config.yaml
beta2: 0.95
batch_tokens: [8192, 16384]
seq_len: 256
Each number is 128 + 32 x the weight over the matrix's rms, rounded and kept within 0 to 255. Layers, rows and columns count from 0. Numbers have three digits each.

# up: layer 4 MLP up, 256x64, rms 0.229, rows 165-255, columns 0-63
# down: layer 4 MLP down (transposed), 256x64, rms 0.23, rows 165-255, columns 0-63
up165:132105185126147182116171150125142186080119169115100140091191080152138060123110151138127113139169112120157096108101120129134116145079058116140138124128100122046148106095056109125109101137130119
down165:123065125111082193156111123190142196098117122098114153145136127095131081081125153078165186128127125163172151173025115087083145073135148136097106132119148124118127073162127104137144187127130134
up166:104132173161121179192113144053121144114231091175153115094085096103105070066133068147085092119118127090149070125153102144133103129142143157159101127181090140097081121155152179137066160135085093
down166:158142176122126086047128079163143079161137162153083110127071149137144133110124164200121085121138106106085088158178148108127152094113136090153053122065145064120169150161115153092120105118148172
up167:143127144098219122128165127098141172122168081096092101160144124104121137127109160173154075131123139132095092129167159106092158125152122175096128129134141122163133145102142109122122136151093092
down167:182109104113174164149142136188131121179117174095125101148092089070185177124162143141112128142092179059101105168135095115134161126121106131108122172177108130083092138088149154091107103140154170
up168:125195110138088073113144116070122160109126130142150154156141179114142148160128104123094139078072113119143090060139092074074134113080095125061106099129132103125090135161102112108119138179162142
down168:138111139135140148152133148177183126100095163177065150101089110125144136090156164104178180098150166127127127124101107130125161145148121106134132159145150102093098158102155136119141133111013141
up169:171109169058176174121196117113137157123150177181087132126153134136064125123100092135100110184097163132123151154139121121111123104107105131107145061132148109139143155146096106116124155194155134
down169:165087151134115149152129101141119134164137152126112086114106112158157126157155126169108124086082122107114111127142161162113155122122064180114145068119138169156094172190107116126151113114140132
up170:114150089148128105115127187110181089083134116067125093087119126128078165224085103149121121139152176119086153106107170110113097064073119146161129126150186087073145113117152119132106149132069104
down170:115155094105118121201120105138097148170114204158127100145119121129139161074185113127135154094121108106182138133117095100103174088124141104111179128149159172147121109160165113139153148132178171
up171:099107135115095145114176071145126078052160134077162153129155142095087105125096136142109110085131105106132089108155117118080139086146122139095180135127115109130091146137091093125147120093118121
down171:120148166093144130167089127106128105137121153125134117150115135193143142130123144112123191138127151131077147125188149176125150103103107132121129080119132124080144131119117128174232098132118145
up172:173169133176135156107125166090079157179154109096108203104125131114120123124129115126089148114170130173112143099137098131110073081107147085144169211158138107086094146131145106078128151080054146
down172:089178107123147158166133158174152123049117142140159087072147052094133118149143140125120139198126125167133129121117100150108133124143123056208124111104178144107127094147139173221157153103127119
up173:057108122064076094155160127093087174155148131097194074120170168089111146132098058151148162118137193130090087138099111105149122133116065196110113105130147114096107156156101129162128134125153103
down173:084114137082118148181135026148078132162129156163163071144183117120101186134116135114136157121109161121078135099166060165114126146150099081153135132134145182132119172111168177072127133117055173
up174:096174168083121075127103155105059143168117160124179141188136110163094105137110100184080145125148080113128121138190082106169110162174140081160142093172054144116088113111135117111128168133148131
down174:082133068126087156081065103130068127127134073122170136128128148075141161151091170090115095157096141150058193137136150138155115131101136117101164126109140118220169149141104079129158157115103134
up175:129165125138121165153222100126143170071135074151133196139201111095090143096160143107225123168095169140163173165116164162141090082145119163162100132145090118111179143098098128123121162100116137
down175:168140129157140196109136116049165116137129106123161218137147110112123142108094114106162116149098167149144133111164075163138121105152118154082115163121097174098161154136125080151211166086106082
up176:163144127124144148148166113122102077102112156090151149138204117099104080080132134146092111151127078124170104064105116132157099151043144150138118111174111115145174096122133073137125161090208083
down176:093124147207170123164188145100119092127099087161087092123191145109042150077166087144088101114148122107170115119190091057154055168096167060117094179135164140093134163118135116114130151125219157
up177:135089129170122138156165127134143108084174121137139120092137201210114172152165134128074125211150094147157214103073117134083105138206174138131188080103146097145067150101160163174170129200117151
down177:159138149114167130159109073149120158200143129099154156104009127163121112180141151128159138117111140095131105200114108118162214170113104140123118096118142148057190135069089142076109154150130083
up178:134133093119178127098130102124065149135114140110091089138088168173089150118099106144143094108128076156131133112144116128065069132170117127114090109109105087046055137173100076104126161134156139
down178:130150167077121167142111120138142094155092133104130125176138159136143130084161189070116109145137069098156156135096153154063135085160101139157114100125184153174113160111133090182048098117111129
up179:184165135115094141091167114103192120087070096136166106131112059172166137144090107166217154174138114121194120127120205064129116118130091155134105136125097100143160115156119094069085161094129098
down179:064117160106086090155091068157151131172133080125225098040138141146088163150146106168051157075146166059119142073165093135136141135060155148080155132128101163071107090120145089130155184106117188
up180:131137069151173140154127162124162114165102087160129121123155133174112129132153157066161108119142129076120168172101157059157176113178096100186193149139114113154083155103096144159096125216126101
down180:051127148107132089158182110149122157128171091151164110151163124206076100091157119120150149156131134122151131148112177173160121129106138124124118191123139103131140100140147198165079142117157159
up181:083148099138112150158148191082138125132118072124102132131176195075105134093149164057102196126133112082164113073101166164045118143165066156186123131164141134168064105079160068178102167085103070
down181:196120161169148141104158124126119054129116131216134179141112142105178097151090134138167095128115150137141122110177098091128129140158100099078077064114089097131168171194120134116102156093151149
up182:092212178135119114102166062179119206131161164138102095132104124136137128204201149188127145100177142062197132126121156094138159215116123119186125107138180162112109063134165065074124098112081063
down182:182132111114094180094163133107126115145099107127091070135179102119118162112125083107109182093093152129136118152108101123137061070159054105084168161118117132179067146119177214076106129134208143
up183:103144079114132151122117194063083127133107076113142113124159153100106131131157132095136148135108136134142117056064163124184161148134115116177132045131114096164109132176140150098123066124174065
down183:136146106128100138149049135119149066151117167090087137150106136167151110098094134116154152087117150125105099112155087157121181087153102149182135106171113093132136092157163145100107105117145177
up184:132144063118142102167151117119202127155159153138115108087115088113066123125093146099151112161092143137106100123142149091117132128102150107085135100140212167154127041099172127033076151091130048
down184:117090125143125066123165171164076107077121129191134156100184091124093160110083126179109118051153128152151108122100107177144082152077147101171142162144082173119101142140112066159133110166140155
up185:097154144129106124071189130060089117180097107141147096137160151142160128176098182181153150134165116128164098132053141175073081140088102099128134105138087135114115104153112154145123167127159135
down185:183155106150143165151089059170146129167182159116140175126148137104176145131157105096190173177141120111134164126103071129127162093092053167160149117067129168083143125134106136149113120131184103
up186:127155154152128126132152170147114105118207103106094163136151209159152146052088125173128117101116167129106165115127164145125087122138138070185082109114124164140151104132074079148184185088123068
down186:107097092063111120150089069101139153120162121152127073076138119123132124095196138134104171143167130084101098121149140213115139086117173143148165087140108158138124100144131140118126100106141068
up187:137148142139112129082166162128136156097162102166084040149167220096098092189165145125113162121166121192097130118106125119109120163111135100151112107123180133148132112067143165168098071113106172
down187:148083105151105139162105044114098116152073203111118129160104077124152140109080097172154073144073104176145111140115157107163172193154126141075121131174103112147117158143111160104109154101099124
up188:134154113132106124109092170106199096148173162182147128155105124105144143178131148168126120108112139145132104108120156126108129128101126116110192105225139090170140164127091115176146168144157150
down188:121135143126120147141094113135115117119141111137118136162098135124102167148171118137179131115113158151171117119171178184129151112147164123106082115093107159095126101109179126147109126101101102
up189:137184093164111115153174117152105168140128111100136050068158134181157153077191093121128120129106120104134187165105144155168147107100192093105146120131123096095093053105117074149131137154209113
down189:155063135151127098142107073170138090133028100109161077137147134128138145107175113074160166063104134073106110132094142143129147117078120119123074134207135148108073166164149125142113155103119211
up190:118111109134128163065119164174102123157133131118099126081147142162145114135171163118171088127126128159144162136128138153125148115131205119171120105093104122174197113119136138070120111181170066
down190:133140126140094144162174167143114161146160156126120108087106133148126138109173118110124101100166179124122087110142121071119134074135139211106104089125098168188096167171108106109187123154181123
up191:129137165135108136123165154168145119139131111124220098158111127099114119179167073169085132139180157084089119115110124111083173138149160203132107088135104085111133143138054121099140160155133109
down191:115086095123113155158116121127154110166169174063132121135159191149164089125140123126148116113096124164099111129161141147143153161149104188124069093102131157081169136094183149128096077096128163
up192:097183137162176114151103206095112113124131108157136075146175175134143123106149177097208118151134091161181196154160165128176111110125160087197116099127137115187185127181088128197085091145133064
down192:123106116155135079133143136184148164124083129185130021100127162098130113164161078092160096066170103051065090167097110109063128107156102140161131133155157168111178132225120153116139120079167163
up193:145102174157112134135149085090122115087163114049139144186170135165108175159118127115125151155124127187144158073115134141124133106122135085126103111123148090168062098140174075103125130172070159
down193:132147185100103100158157090126109116115146170074088135085070157041176065119159152152101156128091129114065085110152148116146074148160108150160146107119142124104031165118136154126096112097077132
up194:193170127067150142145167128140110133081137088140154124069130108184159098088141084143153114096156098105105206086131150137210150162176141118138096139199064080122101078152144092137124103153159149
down194:140111132138137087051143182152091108142103143181136128097192128026141119066108081112085145137153139185165071089162126168072105119154114155133128054092120171080161161103064123166146073148080139
up195:144171089100140096080079083134167108089155122160153129106131145096095077112162127081065134111147125177074141084130198052140154098157119111130162118127194119162131126115160096194110070159153097
down195:141126147122116158157119134081134129143159160092107116177113142178078049108139119092183130149126143195107074146108191111127126157187096130098109062143120075093190096162132148134167132069079069
up196:138103124145135169142158177121103112143137115178111163115165140097146121166152200117086111068190087115178098162122146172157129160081064076108153109154138220117073111135161118121126157098147107
down196:141101075149113069165161156161172142182085118112065148157078148154131116134216093143118177153089144097078110121134203101074141096146117079137129146114101087076098112148146101103183158101114129
up197:132147147111094109113162185106089082122171108134131163104151160094102080107144104195086086135116164121157180080120090136169128086084130120190128098143160135127106183098112147157164133173128115
down197:125117146158101090164078149151159119091120127114153123071163102167077136152134090138100101142148107181149145097143084079074134146149138089144130195070160111109107113145130152120172122193058129
up198:081066140161127132139098135158135089129113067115113111073194146107124167077103088119146077239142164177131130092160108170099113130093114123181116139163148149110134173142116102142117144074112109
down198:151103153137105117177109135134101118136097140091131088146126069230128145190150139157138100093136192230177084112129118205099103173116130070060189160106142081101072143154088103155156105118131110
up199:088098163085105062111089186110157159126091137142116117180170153140107116144173139136041114192181148100144193116095103178129140166113111147125171158131146162144133112144138108156090116138101130
down199:083167116113106153142181155150148188139090138139149106102126126117196170044159124111114163087108130132071023162145078156099135114119070133134119131110122193089139160135117096063054108127145151
up200:130143168141163162153101139129132126161113140160178156099128112112141146135125103185103116134231132129095085102121110091125206120094117119132145147185140094130140132124075093135110099147119149
down200:148151074119104145106139123141063155096136107100122117131120143139126107130093193089157131148053130177138097145094133141123072131133096129164101176043145095084129113132177134101174133126115123
up201:191146177130170144131096143038127113131083104090101108085156151104126174121117145156135134144070119127151138116082159093143086154118105120113161163161098133125166086107089149097173156081107110
down201:130154148137113143186096086156159149120098131108111109169148140171117138092121122109117165175109100111133159102138095129080051147131092134153080116122124106100139114136117160117179147155091121
up202:035115176109161130113141092159127109139136159070144094087123165061107103147094168141139154099145082130152089140108122085123136105099142116141101067091140099116124112118164098118144102191129097
down202:148164145135108131114145152100157109089145113107104109174124077173103092156135118108147107181093148172107156116142107102132161139096140123132129117063100108096120115114157172152146105101089100
up203:140153160145138091127142099149205107107137169168105121093177110098141099124130114199163167105174093183162118096135124114148101140185144169143131166089150103137117107166122188131152151114134101
down203:113118111153164096142133106171164113138113160158108155098117119124152171118155116152169164161110147105117121096114116138146125146134114152153139035112143096206133163123105085105104105081129127
up204:130129112102088133147093128153120185090116108151111145136142168152134179133155093135139128132220165138168155170123154145127130139232115130124138152095041075099113087121167127142094113140088114
down204:144166154155124135110143164156198105187173192123175141204140108075128146119083152079134133108116108155133111111112103077134195117054155136160077102149167127130116185096118159144091183151144168
up205:073103144123064081157102131099157134130157161131179072108154080101101123144187122143191137112143102151162135167106146155147073143089135132091185090174085100147180082211154145137078127135127164
down205:114166120081135151093108166143123094058138126048142149093143128176132134130172151110131097124133150161158127125101135065145088130134076096157167137157111152113090124114147098185180110141177141
up206:130160150167183119125173135118113093100145105156151142168120208174178129142115148102145149093141156132130125185066144166180108127162134104141093103147120119126145136072142149142096124102132179
down206:156175103130119147127147151106143100116088162105099129130123125083119114094076212117131141120082103164096118166146147137190149122110133139119096104090125132086137133105100150190175101126129165
up207:158084158139095131145091107067117169117110095170156133106117137121154064156112104108148137120137105147127100104087132113138152123092128075085055157128096152132026094107140149160102156136140101
down207:161146163101124105151121105127121097156119117116110097120142083217128137161139099113136115133085147114031051103173125185144122133108175121100151078128102161144118141156117125133173083123125109
up208:137106081083122117095119124104143121104126176144142146117138135110145165131125136088180156107104114129132093117093110114121123175162129168151138137082176122178144158182089133129140167115110134
down208:145117120121112124169111179122165154168104120156126137125194119113147099150132139162146168133149144135097145106143136149130178143138133119116122065107142095111108134116169108120119103119077116
up209:216158187142149105135062130110135085130106113110098127091150154067129129073123130166108073077070111133143155166156100116114139169117122122122096103097119123158127163170112117102065099149116080
down209:112112157111128074146134116139097146109149090094164110107171149116097134164131206164093147097154110117120102139149180165123125092163149118182158167158109166129140100102092123143183118091134135
up210:111147181095145122137181154130124086148117065156120153123167125134137170127097129095151116095148109104093147073117128123112116107180135119112132115176198124143144086092163131104085117160102195
down210:105090132141102135129171128138144103168087107134160135142103089132129156140102145135104147122048105111137174105059124186160111105124120160128123126136193089141113139064141230132117121082153121
up211:112200135046132082104128129135100169154158138100173148209163112134178168166122152152072158134113122187142169128117174204135114128163135145097150119109124078170067077150181122152120170156141120
down211:131122084072125124177168161116097162135229184103075125093077101148125116141107161095137125156158148160107144120046160056131134130148061158123186107097147056100207104132111142081197070119152128
up212:142126141121138166120149155133110157121145152119164165163153125117129191140150162133126107105153145189195098059115147164086142176195096147159109131117099122063113071130189102196102076165108212
down212:165212103178109142134104096127166138168144175137130145076075134138172175134081098120182145154114122120148141209166129091112194108147144132125156078185065125108150149103107171137157168147111114
up213:123140142131205161116172184180099113150130139157149087176188123124116123189146174128114090122162122165103103123174165124136122106151165165115098114177103140126087154128109108079152149115078125
down213:105146094158092145140084085151146073156131133181121186118157149176100178120082105150162160133131119150189137130109069146106107155096152129148105137117147087124121166034117118159143127129158112
up214:120091114131106102107116101111118138119099125100115104105104126101111129115105121135092110118095123126129103115106107102130130092137124065117110115126115110130131100094103108118074108115081112
down214:126145105147119159181120089139134135171083128159110078148145112159109105147155161148134182140078106118100094086149091195160110103148091104131143102130141144142180145148140147149186107120081125
up215:151187164123107142106086195121144074152118120137153153114146101088145153117104113150082132150134115109097059132123091156156131178156145202141100162143103136141107151086108176160078163102145176
down215:106107089161126100189080130135137112123114186074132101123098180187122132102167101151156139179098125137108075090115173100137085161170127113126103088146108101108132110126092104111134125147097112
up216:153184114174095127159123098145134175102142121129153152118153129099144075145091144176144134176144122079126163197136054103183153164147149132127132170200154130098141132076143119118165150085199119
down216:108079129147138112140119124128121139143078140132094160117023070039089156113169151152155161124177141098152122136100112074153228136125077162102209107173154144131153115127151103117131112104108122
up217:141099133118118058088129140106119148156094147128117175107174133173183165140110129162135100201143102129114136111144204115143081133144073117117150075121153184098092121153184147127127145122123131
down217:078105146106114113146163120159070122163066162159084097158101086136082114110146078141180162104237140149142093100108114188165169137086192176128141121129147064142173126140112170126107099117154160
up218:122116123070111131148121143112137097139183127135126163097125147136123108136146107105115100119130124108129106045153086114127140142147129134121140125100180102099139084127086113136086140094152084
down218:119128158151128159127126100111175120124111114124124112159133134210116158102118133125139132122159101108132191134145134099106127123070134134108146105112079105195151150120195138142138108100094168
up219:150138136084136159096141183118106119103107056117067127118130235062086105115140112144101111155130077188173077127100135209154139166124140142097091164118118135053083113055131069101189152115113101
down219:105131112063080162105106092132138112071100108134162164167151133131223089071108110180137192151167077127085118112127056165146113044114202115142136194063072129135131115108146115142090161140212128
up220:114122167150157156094091112132194172155141179120172133172103100142101132148072115115152123095137177189106141119084164117142126074133120129113100144131149160131100118100133044206123078188126096
down220:155146201150072083148060088123154119146164148142123089106172188163116098162146133098112126175117149080099195126124107134062085139071157131150144145135141153135168158122105134120154103122071118
up221:136146188070165119122113116117136166088168134147182141174095096118098106098154130153126123120151108125110119096101135124227087224089101141198161084137172159107200046079097122114115149152114148
down221:176098110175120113115170117154121114126142135108101157118145138182101137141134122176068083104045138148165109115122163131037188146107139130075098145114068135103110185135151153071131105163065090
up222:166046109079067083159122117126120141087155134106074131086173117122156107112114098181150135092121104081125072173073169136144142158170137103061134189097061093111086103164152129107117109158148120
down222:101091094112167160044085087136150153140124153118167115118155158099168085062108103094131111122155106106131123120134137113105136141121132177191138100201123130143130121063170219151098130113154165
up223:121172214206146112129145148104117127091112113110141098101155111155122132147130186175092119125190122127146076167169117126051102124124070152145171145169143073186129114127151116146121096176143115
down223:212095145168150139131079118096115061129115112125150096160109160163098141137142157146179096148118068103146067156120091136085117089137126138102132103106113067146158121092098146166143119156103072
up224:137103131155104088052103073120091113119114089146143142161158125130090085043108094138201136075179120155105105112119111097148158144144093104084132153121183106143147123111165123152108161142117092
down224:123169101138118158113109065139108138148096070138123113129146071137098135183109139106128154138129096117146142166135157111165170111162145104164175133111111110101091104096131162161219114124136169
up225:150131179184112116039105176095185116164102189173097168100146072122203110202107099204191149101104131121180161147141168120145133162115096126161163160139166113156154140178157170160073172112088117
down225:154091138124128110146125132139164107128102178131120108173093124109066148092125119130124158167114143199148132135128120126113186145154183077120111075102152103104183121163145171119114118162064156
up226:058072152098152122135131144127133180156078144119181130145094140122131126096101148084107046125099164154123093138108127136096131137160144128143154105142167103117129166111135116126189147149116057
down226:144132145131169152219131151112166103142133121169109119097126106111145120149151126128148140168077133071157101200158117139159073124135087142081116140115123147119174178111095154092164131142138120
up227:127081095160153084178158115156135097122138100143106124097135188117130210149166167074111103145125201145107162103124164117128166113150130126075145189143114130103092096128122117068131113113128163
down227:120119147201144092129088100118089084158152135117107145156165150115168084083109081081180142048186119181177132120100101136128117108142109147163145064135165157147168103146101102142133083119145087
up228:127130109165155134140161153142081154135097119114167121120118194108112175119151115118132099167162107086059053119176209086097156169128154150137107133116131165097137092140134114095102138124131105
down228:157125106178171107119118072125149090166080091122140137155166109128174125141074097145149080122134104203154091160089139163159124131137112127143102123141092117090112153093142133169112065122097080
up229:172160108135169133133153140111071199077147201137103124078130164119145155146094089178154149110118144153114127148133150139130148146096112175153140123105119132117107148111075113161102134110118118
down229:112104119138135111167149119065156156198196114127141154120097128134094126110162085172128143073095106107127091082107113158195181112135126111129115140092152131084105158175143117113131146095124126
up230:139161142131121113159151126142141133077090182143154141099142109103131067157143121096159167066091177178100136192139152107160046163182109130148070072110122082116115109121102073134139179117122130
down230:092110107111103111085130161130157112132135157067123153103110133178168191125143179133086133082151091030161100150164119171117145154160127163064117142154162134063116142097158129081132108162133186
up231:147129097120093158110131153101125132125172051066102141119179085105108127153156122147112121131125137180128141111119140131089143112130121083144116129112114179190139122137120148125141100122189134
down231:160110131089110117091158162086124182136107149081129104177104072072114163107154107146138168096098137125152126151109151155153126086138130111131138137128126124072078187119113184182123105103071130
up232:144147173096099108169122186187075149136123109103173083164152184156114188132163110139138143129131125200177140201055149153085157142121146089093192106104144154140127153097118130148071112125096078
down232:140136096120112113104127171113160155098100165120159127113144159152148103044148125087128074201054124161197146093135132165096116117141144091147121141096059129121145120154130041176167164117089114
up233:130106106078209187061069092163156187143136204134146129175154168075089124164142167105079126092133100171121140230164159108111158147147134151102119127119088118202134121209113096139162151133128114
down233:139166127179217118192131091130116068099169121167127088069106113148071118137088156123097177151154166142160139142107132120012186137171173059116108119155131100115152151168115141155157133145127051
up234:083120104062121076143116094150197117150155112111121188095158080071145228127149135163156098092094128117152078163127094124133101157127137097127170138158096133079086114124073115134169148153073132
down234:147137075090159184094055181089092129082091163098121095148143180183179077169043126118056088215122098105158140092089208145171185119117087146141143126119090079137141166132151140131089074085186126
up235:150165190098122132108138139105136122152088088120141109081139117164126114154095065161119142129132060184160122149095137137102103111176142092114148146186151092102119097123155194163164106153186122
down235:130180191148120139074106140094141151141106071176135105166115176136157102174083157173073080189143113092147099117133157181132086123155144148188097137119102135102093130158089066131153188121182095
up236:110077111182119124107138154106145143137135127143132125098120133084065107095119119145159143162114150109120161128167129079144173089097171163119151117156067056132114133106102183134119137155142128
down236:134168089113129139116109101125137104142133132112125149143162128200116140162185109109164124091125121106127125168160157161152086108165155108141141116113123114154111115163162075162165122121155111
up237:102144061126174146080143113149078101082130097138161138094128090144177136088147148144090144145155131113137123123134193071130146130084159121121105122159150134119144101083074139183123131137080166
down237:042146140103107112097138092132113111136100130138148099144167113109101160088155105120156145126128174165096143132103079153120109135148140067101134114147120131134143184155143111155163130154121099
up238:136094111079101069110073136092121200125134134152158193110110106124110122153212157181095166105136142112155169110186140123123099126093159134117113116184136162120099127134138153111141153136129102
down238:090137103145109142093152061139103111099092097088113128196093146184147118111096117101152073128161065149141124157156129120147115110140105137131080142093059095130090111166154101105180125087135064
up239:147158113150149179138112167217139137171138176136150181161136196101081166149178108083116136186120151189148174231116136147172103122085130162100156127140130150126154113151114126193093104082139143
down239:151095210134168136076192168129121158138120115119129115112159126152102102136102127151144155110129133165161153092113144123108101132158117089132124154118168126138181129139138125158070124198130145
up240:091133089136105119111127130084111122155134132143146079159116110094117091094081125202160110050127133162138218130079109117164103111167123108145129151165117114118080154128137161151126118182161096
down240:113162114168123143093181130121186121132118109173114175186125169171140147127128137109144135096117153114150150149103176090121167131106068141127062098142147134121176144091118172097096093125144176
up241:133104201063147117180168095068144124107093150143122140129185080098098117132095094151125176165096118113192184096144110092113116165168132179120131073169120105135121118074107133154080137132069113
down241:138131112157101141086168138157112125163139103144130108163117118109099134163141116106087051198144139172089108143110168073116191115084156122144136155093112185096130106160171121144179125098131087
up242:115119139109129120144103149121130118137179158141110142146118181115100157069099121150100062110131158110143144118098061139167158165141142077103102048116134108192033126162148127192119132098130096
down242:203096108117144119077142127145074092148132122184194180159151131171133156134098144099162160071117138140087106093212091123170127121107146104094126124140109118152170117153150102115113154101089148
up243:115196097089147148113118138067100143101137170162113144113123096131138117157122128197092113176180096146118142154118117114107099181148105155166132124198185151148167225118029162161122137127137124
down243:130146163103152162074175180131117162119102147165172085105184095147143121158137124127143156167137111147167171098158095071118048141089158040119173154146197123161164123135128150164089111140192084
up244:110151107109162121124147172083117055117094145106127091108145136156164104155211123168094160169188180161171106110148146145117159126152149119194077173199187133147097152179095110172129141164149135
down244:082130106126167173103115104120107173094100207086147144114169137162170134034213101093126150166078127147148090119165167108160110125110126148165122090216133175174152103134185129145152107142170096
up245:183104119060156102083101168155154118131147141111108125146155148112072178146100094060105178155164057127137151108137054109108185125231095139132108043125095133094019182144132113108075086134112153
down245:119105113154155157212158173147124160118120078218167151137187124133145153157111207101167146066154077132141186115062109153162096117121129104135104158168123107189117046082149142140141114126158182
up246:120105121138106076142121095143084096183138049165097135106179153140146152111153123145148151136104140055172167099181166103133148165127207120073169168142143174154151115116162142099057086163146109
down246:208088163155088115148088164108141129080110139155148154174110192189126137109138155160146108143045135153112132167144080099077118178141128057113066107098180093087219140109138145118133122163111118
up247:126127131088149174079121137147175157159146182105109169126148112143185169170143126104155151135125089146188113100110191160147078188137138100148143046154122170169118147119104106162158081078132086
down247:100111168112142134189086083110116153169106098174090137166065151109075137176093108177168145132136143150093135202091094075181138117131079158113165115123129189140137111127110157112121174141191154
up248:179160109129158106153179185138158148090091093159112199076224129144166147158181156132106138097104121107120120096126124164062144140148144085157116185084157101094084189101119125086082158095107059
down248:168203084145184145075186163187085113106076063140112129090145076096157140185117114127101085109186096089089107065156087068129195118119084161123161135111053135118069156141138081142070085126124122
up249:169154110094120159153126110130181125093178135144092141172132161139103113148121084150155164127168105128143148194128103128172053107113107117112138106170142129174158128143158134147073135142204137
down249:154132095177142144186130082134184145159145126120120134134157132147163152103134126118146213085090149099109089149121104124086107157148136157112124111094158176137098136176090098115167113124152115
up250:166143173158099146132116125116182172110089145155123196126121118155073127108157174179170113084126200095174154189142077122115151120095137077098152103161171128120111099153141053097084180124139138
down250:159171080132087107097080171106171094111153154126085086133076130134128096163134165145117119159164114139105064132121134130092182133220134128114152126167105086112134122152110180128146146123104202
up251:211121114162164055094077169094109102166086152147134147094131138061119101101131123116137157095121084126115166116193125101186185156111152107175196138146131197143072130203108136152120094188167096
down251:120097109179144127161135090110082150135188116130110066112197129105103110123174118103073150103120154150226086141144114131121086085116158086152143112165153151183129162109167132125131164138144033
up252:137135123128158102108087115115139149126149163144145100102137069101069124059176112106136141101083139194118117068141138122121076125168157183132221099121215122054156111122093116113100114165129072
down252:120111150109107126118091127190115114196166091133100106147113178077062154129075131081167140125135131091062125115170104111062112131132090020101096157126197181137090100135169138160171094124137180
up253:088151202103101096153097119143151163135051101186164142058141134110196117113125090122124148089117118195161167187149102150107112116157122122113153221217112162099177090117130135088095101120117139
down253:160143127169090172128086104089150137077221163057099138148162130176181106132111168150207115161117186107132106119152166152150151121205132120222093109082159101127119098097127126121053138076093156
up254:066136079140115100141050063158130097107139075120120133109115090078106140119123144119142064097189122105090077143073129140105084133177147185107121115100123166107146122095099123099112145143079118
down254:096141109146174174115108164114103128111135133131139099139221143193131159128154124078130096158090125134137127125176125190093113152138128118133096105116119125094101140146132118142139099121153141
up255:127093219110066136130091114109120143097138125171132112137130118092105196142120199069116116166119137117130119146097179133184097088115089205126121179147160055067096159187132145123093163135169071
down255:089218068144201154093179140153138121139130139099164147152137144175141125164151069166142106095131139125150114083145111154076175173158175100184189115126034190168117153052137144177119124124119129